Each number is 500 + 50 x the weight over its row's rms, rounded and kept within 0 to 999. Layers, rows and columns count from 0. Numbers have three digits each. The size before them is the row's rms in percent of the matrix's.

# layer 4 MLP down (transposed), 192x64, rms 0.201, rows 47-80, columns 0-63
099:428504483467469484488495590515487481545454558468566534470469506471473409490500511536523575411531532443515385455505429368481434492521551469484474489522462564519598499504410445466437611516565495
093:521456445445435498482524538468586540386451559538506484400460428415505562494485548392570466529512463478477499428549535469574524519495431504459533497470499473517511440409534483461450606558446546
110:585547489514563433410476550465497540509506432497529555552529418441479480528501409532481462525593393433565511518595570528475544498591543497498463425490549563465529460575413498499476454528462479
100:560550532521420539460536522448505552507463531469453413478514504498505454471541460366502564511482505507385473479431550552509473420474544547494501424518556558349553492426554505542485575467499533
094:476549591573467439479508486499428592488444580537548489488518529547522615500510533590575480555423534478574497416516551527521478512629464511487508431539475494509533503548554576448536475422542525
104:525528484548529433429556509458452530440539537456552520464479477520526469480475544567451596465368482455511578515469503471521438555563503541424481538535459493481461523518399433605626517509428496
090:584443528537511400485484482471504431498533410646470419539466416385534485500502500510398543524479525575537505495565489484489514433520495546492575504469443496521453528509575535508531457519511608
102:558465535572482577530489522443509519395516463515485493531492484494503542451505564459489530448475523505592601476572510513473576605400428429457472520423557526435489431499495508515437546467474625
102:365448438542458525458493558516473550477492483437583519451431491459436495522567508486506433467389507499582513490548420513534439438472482462599460545493432525466474564489381457430496520528499504
101:476463530500512608531435554513639481423492443496498484469574545467357587542534487436550468491488483473470454422457600527450530544542535479552533534460477556534485483504554460517466444442481446
097:536549485541580515557425499466583581364567439463579587507497533563526535476542538429505483467474475517468498456481546524496487508490461413536477551411580509543447524445600503405499505518538520
091:449522514479501485450480563517452559556569482610498495471482491537473537454445515538570382587528480485584537496533514482512588462605487500518385522583506482516511432475445454462529491468599588
099:557439486526413544504569496530499530517518617553541396585506519456455477533590451502504459489443441402484506566523527549473579433529484507430457527549533452455529483411503506543519525467449614
103:500419536594485495579439550440473477536406506476531538575494546427348517569531482495514457480508575530535576428533548527573534442488455507513504491561525540545510511466584470540421503554464446
106:525555412488433386505499490510458481486424531490491526454525498525527588456426482557499436499502378468459587461547459427507530452499431451487550581595479473546499542534578414578454491500474470
093:565484537525611476500580596492499528502469484578559420510502447448505532573494458574515532472589538523524511563445507561542497453406547542482550510530519452478477462530611460597508486505504620
112:523487567406585491541473495527422555550407517548486476480480447503548556473493493412529481553471421526503447522557495485512461469407557408501464591494439525515480505505538367450490490570603479
091:470478549504568474521573536492506533543545463518508494477414452509461405506548527488577564471495480499406516535500459538501472393547444532539588490512436599425510473447524512381544363501497460
103:513547492555481531395478490499513521518565492603530467507412615516546564569612508487494416447532559554557570579484509643545468515448503479481514548473503513453436463475530515537442525519519519
101:580433536518499654537604511436424532521515499554499514597452543509437508536509410534517405486452460524566476539543508546439552512517490516505460489443466510525531508490514556476497465367426474
094:534528531458501541460450415503501462570559469476532465445503449600538490446475421485508507414479471462511472506404514430433533552554548510530390403534470449482488498541466464461420550565563389
089:524517475477536555506485454492442441557620581543545517517488447487417562521515606606493540481495472529533435457527502525486524496384545542409542534423563550510493389459499536479529442474532556
103:606431570533494545477545417515535511434362477496563518451547576530481495566542583574530472444499560593436566505468535504468498514492534422530450592524502517488520472383461513507508517481487509
096:555427530539590511428496526481530565483540485427471543548499496477493527537584537480470530507459470436505501390523539600486482515505481502560538483437354505519415467532486497637425489491436550
093:481483547553582567565584460509463457474520559503421515498533529455506472490458417526534430519502509395441471456432540440573574425484466417413500560442464517529459539615494499469487460533538431
104:453495496454588525519413525517505534589568532415527511494521571512423483444572523460443459416552511458507535484458506455601515502487564525515555541468450492493512603516477459392371459443514476
094:469608504582480470539541562474478479484361513528459555530442457510501475534518527494447445446516544486549508382546489518428535530452596461561522480543565591434470453515523443537538512403519553
102:448419481449562495470450452469533524405579513480490514514495591547520473469467567554417414504484482441452539605406504641533515528500547474465465504536474548477556518471482499400469422514476460
103:426465562443516572426378518537517511464548542520360523428529533548490547467548487543598532586533454515483464484562519498479511428475529492510470521447510470421522438604533500467420498465442476
086:427482531523509454381554433533499508477428562409476466548556407519519494458507455497562598490429520486476448477621501430471525561571481525541556477478462503469508507535463409491475482455411578
086:458489496474499484473439474542407463531500511554465681543454502563442499495527626462466462441555517473524550582558500532440571499411572505466479466494495499471479554458570533523460581445493510
099:498430505486502497577429471562467446585471507518506524452504489507557536532501524570591519472386539423619490561460452387479536517513515495455451422470528509535526546577502507500539630495566471
097:469470476480494603465448522496516503466422534587542632488553557434536532479549484565550402511548446492572556488486554518483500565476590480479364504480460528492532481444512503533488465399466445
098:555457477555485542505446481538442494479465527459517438414508508514561406582492430596502479495455534451525368523470471453453538603474472450575520405505503466530518518544602569586451497497484482
# layer 4 MLP gate, 192x64, rms 0.241, rows 48-80, columns 0-63
094:444504451453409553465478491622508417439531504520597428532557511476576469475538562368502390532486463506465467517538528480549485489408489445505462495496479513575419571468546547469511495509543475
109:613426530418496582468447423490492528496493533477382440632573547504412416568571501510522486496515428514538503529506411532530452503467494520468500496477541514447534448439593471481526476492480520
093:504465522523492432508418481553399515474545465470505653487503504592505549578559465472552485428493552470464434507516493495612484508480550422586496523529415506494500549516545414522433494568562529
087:482536471532454594497487607493477478416456458530496557497479514521593490618376524531543526492536587512444504565454520461480472419483562429589435533519472437585463495460542450485519466537516462
110:499515597504448439427450567444463530525538531479482518506523471471498499510383533344477537490566516471485479478484525415546511426519457464425516534517506448449512536501490539501583469578639559
105:442495573495527532516538535437387469555592612479443522491504471495555506448467591456531511519495467569575471475487394472522506474495451426533548522537534600482464465473426525525494376556490543
110:525497435536473443403528469567432513510493478539525556581607440488484521518628553548498478482488469534548528625503487561502475413555583485473541461522474426505451581489523587474476563529460482
107:476439529474468510583523468507520489487505540474588524441498528512482454509510544402516498607443561434372530498525466476510394524403471444499410579501468473461406445493405471506476464528451454
102:534528487512533633530571529554530453479445437576532442479519552506480492503473496457536466485470494456390456430520461403424436516457584563461515490401471469604500460578509505560518462438528466
090:440525419447513509549530591425384456494500410537533455455489457590527522496498482428473498549469473466462598519478516585488497530417495532550530431521498457565539533541494566485406424485575561
090:495429451513562511512488403557470547550472542626446499526505441487546601517472519555519425478543520523555460545485481480470542512494539499505560428475596486499536475580537481623498549594595455
099:555449482543542512432541460443496506487539439564422417604462458509520499521508502430494414545526548495530340509583563468513509548506463424497442498522518492431525488402568552565528466539497462
102:512489450562449454407414510503503549592498430465461493547491486465505587518458508516517475426592489484417550438498457551436505440511492548526416544540483484409552530375460576515476509418514551
102:493441471528462555580426564520487590406571424455461542562422536521506492527529534504463556474498431550544540496551499520507426599515472505533439558473503518513533530522604412503424406502483427
098:521494518602600467461555536397479589637537419520514502519381469464457509486446517457482497535466537500392477473497471549553521568530475563492507471592525490545463515519488425553561532495521503
106:510486437477475500480454456463486457505617442522493469487534571513457511489530524468499489378499560396474502594539469459553533516537505605478444365538518512421431541499459561510557531487431418
094:629519559504519560443475615473487482456533469603541450473499495439436446532428498457443512408512545467530555495473461536458546555458538546553463498506472506530503554528613502467501447612548554
108:482523495553514453536479572588485553514569456535507567481474440568575551461510528418490450467483564528532465535486476526468565575460481542575572467534514447602600554488434492535497495612581566
108:431476527533418560488478612450433547543451462536496425532490536492547581469430512489535468449440503501487540507596584510358452486516542552514526561520507544507427492483511461566466429530437420
100:487457471402502445470480577495457437526509444525431532608508516439546530514531521496560452512562524441460545471521486497491423583654477536580569537456557505564453549547476475416477482493543564
089:458489518564512429468497522506462554591578511432493526466542445466431538410589544480527433494365476487513445499537440529568528512416455522466535478580635451502453566477494479465481483551530517
097:530576575409494471446463549539397503543509541549451527591460466548486403477479442540546455532465434454532523564518523513419474508456524523525451478409463543436494470581600423528537431519492457
094:447456500415464464469518454494519516540561434460548446470470427470543468528511494509450445465551529383525408475552607550451584491458561578570410490437450530539541542473574496528515470484560563
087:509585582577434486513547581606449436428545539449432509528495478452546459601508503539433494496566482474468482603441413578475499471494520511519499499456565479491512533436498483479512597543507411
117:559524558445555473437481471453435513485464488439455498506510531412525462477487543572580488484562445447411588538538537410541526453499565503573580549512482568544451594531530560510430444471451573
091:492511487577484541534513545510422525544566465598475562423494525448383446397533576532469596562513561559474467541498561535485504442471525500560527509417494531503471468487465536550428582433568513
108:507524546397587534504480503447577572495485529545478510518421412495446525453513463516496478408539505576514586492430554539469551531420558507536535598490450571535566563503477596475452471498561440
107:511548492490544509491506528490473428477470395523533486489433545444549543621437512469447384497475519498529560407544398464509625511481518579441521456513411456517455501544441460458538460527452517
088:460559478562515530453541539448401504584532466561538505456589517536546465531465467491575472545492424563468511547488528485562543598522570485471465387444422547448480492420459488511499551534618502
081:458535604408483439562418405428523535477507521578531600454448491521441471561481541473505477444518441465559517470554568524433440525404537478415503500582474447571498515526437512543466497472495474
094:432485497478480421417525508467524485575491579498566404512495531514509496559537487422439507514602578434527541566590486522517414470551453592546499456461476531519557504558529545534523461613445453
092:423609540515510522457609417598568503506524481400409494546545364477554520416509568485476510437512503452574499465515553428539518506526528513476484493517552532502457597480488462482511526466535483
104:456579518549485433464491492454498493507454552487535566418512467458546534474400584455488447470477441435394449499447489458544503516428491494518460360461409551457516489534595457413511539490485538
# layer 4 MLP up, 192x64, rms 0.23, rows 48-80, columns 0-63
099:513496507515544482517484578563590509463507497488579544551538468487552499467574435497576586512541482452505494576562527512575529579532471493448495432406541375462527491545516412518551385515454558
110:512456623459510549481470437510434547513458556477447447510527572485494437523508466459529461506505526525394463444515418551532424473505502484465458481509410391457470448348506509505520573545435468
091:542540514456439451526392541492503455531535473577493552500481450523493612527498541498500450542428467463412491628469447571528498493585560499599498539577481468471471537519494572503417510486571578
091:481495599492524490514432538499462500493432527606428479507404461539574431525580441463469441572539513503562535541556452464490481589448499475483451453553530438606477448498547516565457545421433500
110:505456637488546491496465512447419546519418494384514540484451520561551452580555503435486510360565497419489457490527480451513446515550453469530526571496549545478454497481409531513490569535531521
095:483438600479540512464511488469485443619466494452465480497567592502497570533483522514579474425475527649445469533500460425525479628514459511441533520474465544563427497555474509458543457487451488
104:508518404519498519544594546585497518442564532534517584637491506501498579489573573497462462502525556458558543508501540564452519498501475459464505526546508392463387503449524580458541589529477504
105:527451550455479516401423507427469436469453447509551493590527439460429365515475568535521500499462601533581506486422458454479366471510548497488491489478505423500472494529511457526532422526455485
114:457463572533480534560491564460487501548551511458466478489464522518684445422473592479538579484439492490537615594556498581484547548499471517534461472498523528480478467504469508539560451598496504
096:439486587506514555454556491538485510464507566533456487471506490479488463479415553515589516521656530500521458569508454548584608503528549471535510542447437486494566391497526465595573488463558521
093:548467480510441584494449577446476443508563532387506482506489582529605470489585498503526507490464522522478500500507501488513346555491571418487485517445395463393434462510486563451459509525493483
090:486462584468557528481528478544522516510492480491484481559512343491526480518357524431503364589547535536469438498480484475520469529533512485470585524448442495407473560557529434549572510489502508
089:463541493472521552465476468452468462485547529478497387422492546553426485471505419485502423457576387460459497507522551497449396548436492453484584454521428613545514460552593505454513539543501536
105:528435408544516480578568464542543537461502412456500391564501488509520607540512446512516516582568523607574525486498487418525520506479412551497455480489505521512545521469525410582447580487455519
098:458514439520545565471543499535434614570535433500556500510490506438374472430436516526496557514487462483486464486514495462473560528541449503514451540566553459495474492498375488618520550566532390
125:510494563580542464537518586562475508440627493477459514532507545495453501518482589556528476459451575374477529480514442547474461506488537469422451441550591491527428528499564589459456421488503447
094:348475504479514449509458464555520558492538514436524564531481438554557487385558505501540459571490525583486525456550521448465458453511507456455570517522578452591493441422449516477582545454556460
099:541521514479445452533560449511550519415472595490495476512584481457513473585540478548489445485569505583454546492533558502535557419523523504427584515472468538496410547535611527459541426432564590
097:473460524556503423559430499482462467551561524483495499574499408515468417548580504372481555484505497455507493469456483574559503501454594562466367602520516513422511532534518507527523483466519412
092:467546506494555437584486452514454568578464590549445540580504478598470551465518395399495484489494544565481486524433530479539439444530567497488473485487480554485510530607475521431448482378492507
102:488488564556388505567527540444498396477540512425362559547461405481554534479504462464521475588446467468551506491527490464527581538488500467545503565480570535510569548518594560501477475478450446
093:456626493413518447406490555382387527564510511540520513472431516500501553605488492586466482503400534499449490541522445520481492559493526469525467503470467543478450512481551463589510471409530470
092:424457521492392493525516466546471510538601520469481473414472499518485515496523461525465511533469573400582368479575447562419539526558537488549584510533474516572564530517509469505412513429440476
093:509472429430430432473476431533463544563451573566472440447477440471508639464486498527523571518521428526585527415508584451441531438517498541461508505522527432434472530491534566579522544539477452
114:507538579395453497524478540523475510504551550471498451501486464499524504483438414491507487574513447489416507403451522528506473476553534446602457477533491422565462431573552610410523385509478444
089:434434447473479531524465376524419453510457412482494508478485470506451471558546464560545475507440493459346572509555485459511469431559535533539398533406515525480519495534483581435512531521485440
099:487508527466455552595478545536533418545537461515465564469421455469438502561533468523452541501438495581474486500391482574557560470557502546477397512480467440570586478567502478445444459442542593
102:539545389515488464460529525448501491588463497526557520401582551581475478475498518488481610429450484456510549430409567563454535487451510495442499512449446535489440481470461423403564531562495546
085:508538462552550502464420503527528455507533480470561505636525530461540535378532546392503458532439514486390516502512378548487520390496493515505519478498521550563504481485486537483542629480539511
082:538574439477431575437544510493507440513494535476498558594499495537480526505493445467580447540553557524506547578455418488492515476501472575458436591423415508467558429458425514426519433483586559
120:575503589550583593536520504472485465433513464500456555465551513505385527513507496481539504515457441562509470410400499572582547597417572441479515464504501500454523561487509460498460444409541528
100:542570483496467512466529478474498445479515483593437487499426524585519434529497593499497519377429443565448442436465550550443464390493449473565536469569485480480492432583541570470534559538524452
093:542475549469523445445563461448436467521528473509491450570423460494500538556534546506545515509468540471378544443436565592447427401537417481561492595526514471527441456483489559461538502577432542